config.toml
d_model = 384
vocab_size = 24683
activation = "gelu"
norm_place = "pre"
norm_eps = 1e-05
tie_embeddings = true
lr = 0.00171
beta1 = 0.95
lr_head = 0.00783
warmup_steps = 200
steps = 4689
Each number is 500 + 25 x the weight over its row's rms, rounded and kept within 0 to 999. Layers, rows and columns count from 0. Numbers have three digits each. The size before them is the row's rms in percent of the matrix's.

# layer 6 MLP down (transposed), 1536x384, rms 0.0313, rows 269-283, columns 288-383
113:512475518490516501482523504478484523472426485504509470491537494521515497465504480550466507522499524492475534522536476523487486525466478559464480484451470489516534477489499469523518466468485519486527511473444449521517457484499523542525486471506497473503478515473476511494512501527527487555
135:475509482511472483514536482484469494516494519476519474532501446496512528516477520512485467477489507474507535460476487491550530503503495456466530493493522478515522552519498502499534478495494509508519490491509489510527492510515504470489487509500491498527499504507475480479511445518488502473
084:471567480496497549525524549516497510490528462534476520504487513498550522473553512475485504468496544476541519519537541501498460509439502504482491463500531514525493506490504491487455479506498467494518492482538478545471488488491510465484488530496453513493455518483528516488505484519496531527
106:533479496499497492468446539543478460531460502478483498543500464482472490504481472539476517457521521448523469548485528511508501482524474503481492445484483495507484493541471478513501522484488461535518512461493544474515506513535483486558514506532488514514510504517486488535491481492527476502
093:498528494496490515518498475508494487473463511541508481508459478543520539485501490501456456533464506459497518484484511533505532443513467484534516482511455554483509499475447466542515445492509491505484551497494450491486477496501496515465523496501529510515464458477508518505507498485468476461
109:477485545495474478450480540500474470513495511512496495493473493512543474484448461535481510488522505493499490518496515508501499516502505494531483484508509524482502512472514519529505480482468515437525475517499515512480505479516443482444495533501477461542532498498552521428522479533459499458
116:422508457511518498484499532472480455504496446508515475503513523508494490526490491488437536493492490506443484459540502513476498499531523451485520498493494484524537456530479488489505513488514498469468493524572513481516478465479497469533509484485526492497526491520515513463485515524513488505
094:472515523483478497527519461454502499496513542475505528481520508450513492492466502546469534480460478450482518510524468479499490463523474489522506486499536499488461533490473483517488453506518489510527535515541501514507450474562494489480495516473542443539493514499482483478500493500522489546
088:478470494512527520478494481510500456454495526475567528477546528488553499517485521516465537469516516482522486496516445486496473498518507492469485474563417481529482487506501493513539478504517455505500533511506513499498508497461460467477520447531511464467513494482466502498510509534565472488
108:489487491442556527536486509531489489491510521522531528513466499497505489476489525521487514491456510455464513535448508513537505490555536524519536486521544505535513474454500530436495465482490507487502495504501498530489500545529500510497518501490432526537502530480510477490456510491524550465
098:499513462569514476467467480480497474492470503502498511480516498511469485494527516480515487492459528463508532490518535500498512450512507490491506500470523504460489504507565515537494549497503510478488488511523479513507486484501483454511506491546501475483493450523515535513496482527516522458
101:527489494485425498523479471539519509508486532479516453491505500517532505514501528463476563477487523493516484468470483485476469514484513445474503482469512462504495508518529473516500495513498466509444474503472492480539477452529484473486503515477518479475503487504499489491522547466548470484
103:490525479540472525538495430515452533410510489478468516513482556531502491514483543441513482487527555468487495488451502504493489518499547489471467471517481504491477511517473448493510480493484500502550477505495493476525511506506531487534505546451474505495486515457479508480469497498475510472
090:506535480502468479460469492499473478464506520525479537443460489486486488445465478494507475506503449463535527534499489499496537453490517521508468468490535483495448515528508512446512478492512502491520461505510502508501480487490488487519500494502520531504486534491491481522518547500511487528
087:489473501507455513546486493483500475459506513489519509494485484497457495564524494498512441478463499445494524503448505489514472471471423495442507487435497479491529484524527535469473520498475518475485473523519537495489491494503468481468484517514477536500471471496467504529460502530498498480
# layer 6 MLP up, 1536x384, rms 0.0501, rows 270-283, columns 288-383
121:484477510514501472551503493484497529481487471518546490523522462489474509491467517526510464516458518441525499456484525474512506519495485519494553487553525512493506457480495489490495511504510494493531488497505535471485447559462511514534551507519537497506487499513481490501534476456523471485
086:474498462525547464484494546490490569528498469519486475455552499453478460536500486524505477506490487526473503505485509486452550490528522510512517459514513486515485495506517556479537456529534483470539540475500506520497535530461475544521491506519550494500528509488471499501480498478495496496
095:459499512503472462485515492461498513497523472507536488489481504477459496514486495467462500510571486487519542507526465496499521502467521498511523559518482515504474533451478497494526522528442513513472499503504509479483507507488514446515490510471513486475473498504485514506509509487490465455
098:525480494487553508467512497467507476497484513541515521477562483485534502490535485522482521507459475494517528485536531500522491556477505470522459489489471482535475518486475501469549474504503503481519443502510507546486475483490514548538479471472524540508537509506475517508496486484509520517
104:506517568513511477508491523483487529526525509498477519474536473520495495520494501528479550491496511473518469507496491456486476453517496502518526493535476539493522519508524491517481479492496480528523510443498523442532495496511500507537501492495508519476518541531487482522488573509505460449
109:533482521540477469522492490518497462498467489530495521474475501520523485512505469496495452480529476532495516525528524458479458510469489491513525548510457503503504490508483463489515519485495538519543439519519505468481513454454484524504534475490518503481480497482507536514495521490499489499
095:534502524492498542472553503528485489511489458500487515489519492496500485510483552515493494558497480513525473509471491477511517542512456493483549500513504489515521485522448523495508505469495455518526486492513529501441501508498502523538519519541513436505466510518508518510511520529529464474
090:561519519458488508475545496513499495499436510508453521484465481513508496456461491546524497484492489487497525509491527489519545530468485529532489517499496463499535518491524464506505550480474549490504454474504498463508467452556508490494478518512520485535477465448532463496455470506478561478
106:482467501530486496548502501495510486528480493501533503480462526495494521500526488550544512449502485517466482466513480495529487455512505479504502468500479490450498487508518478498495560506495508502502480524477521550479530519522483520448514496518464494495479556496482468500486498551520529548
096:471533495488451524489511514465497492541538501514454479512515513518516563516478535473543544493505501493493514507538468485522506517539497489471481491490473527531478481500492580521488503507508490529511513480500541515495511477491504531476470506485528514518512481528477462508482438482470485540
105:496465502516481496468496477527546503473511502494509490520542497482522499459490502502528478510520466491511489495525535488478491507491509541517519541501548479496502486529513484419515514492466517503487447524504510518489543478519509469483507484538453501525473499503508458506523513451483515478
090:527496520516473517462471546526502457537471465506496475481501470471506529505539511545530510499489479477530491510555513481511507491490490520502546514471530510517535491505508554477472546563441498487522510478517457502455481501492472523462494472488550476536528532513522491535482538506541522488
090:460493485519503514500484481471524511537511495490482481466518497529492520526498527510513488477496480514502519497500487525475469558527496497508539512518470539468485499465510479503522546530491464505504496483475509471511543511470498499479459527523486522513494495516493540554471467513474480501
107:483526513525525495494520489511523516524516483465481498487478446525533496528532498480501551500499499534478501494471539537523470502485510505467490523484479452528485472493486489492495508533480513462504519511509494481447531528452461503527523495532498511525528491464503492544498477492490468542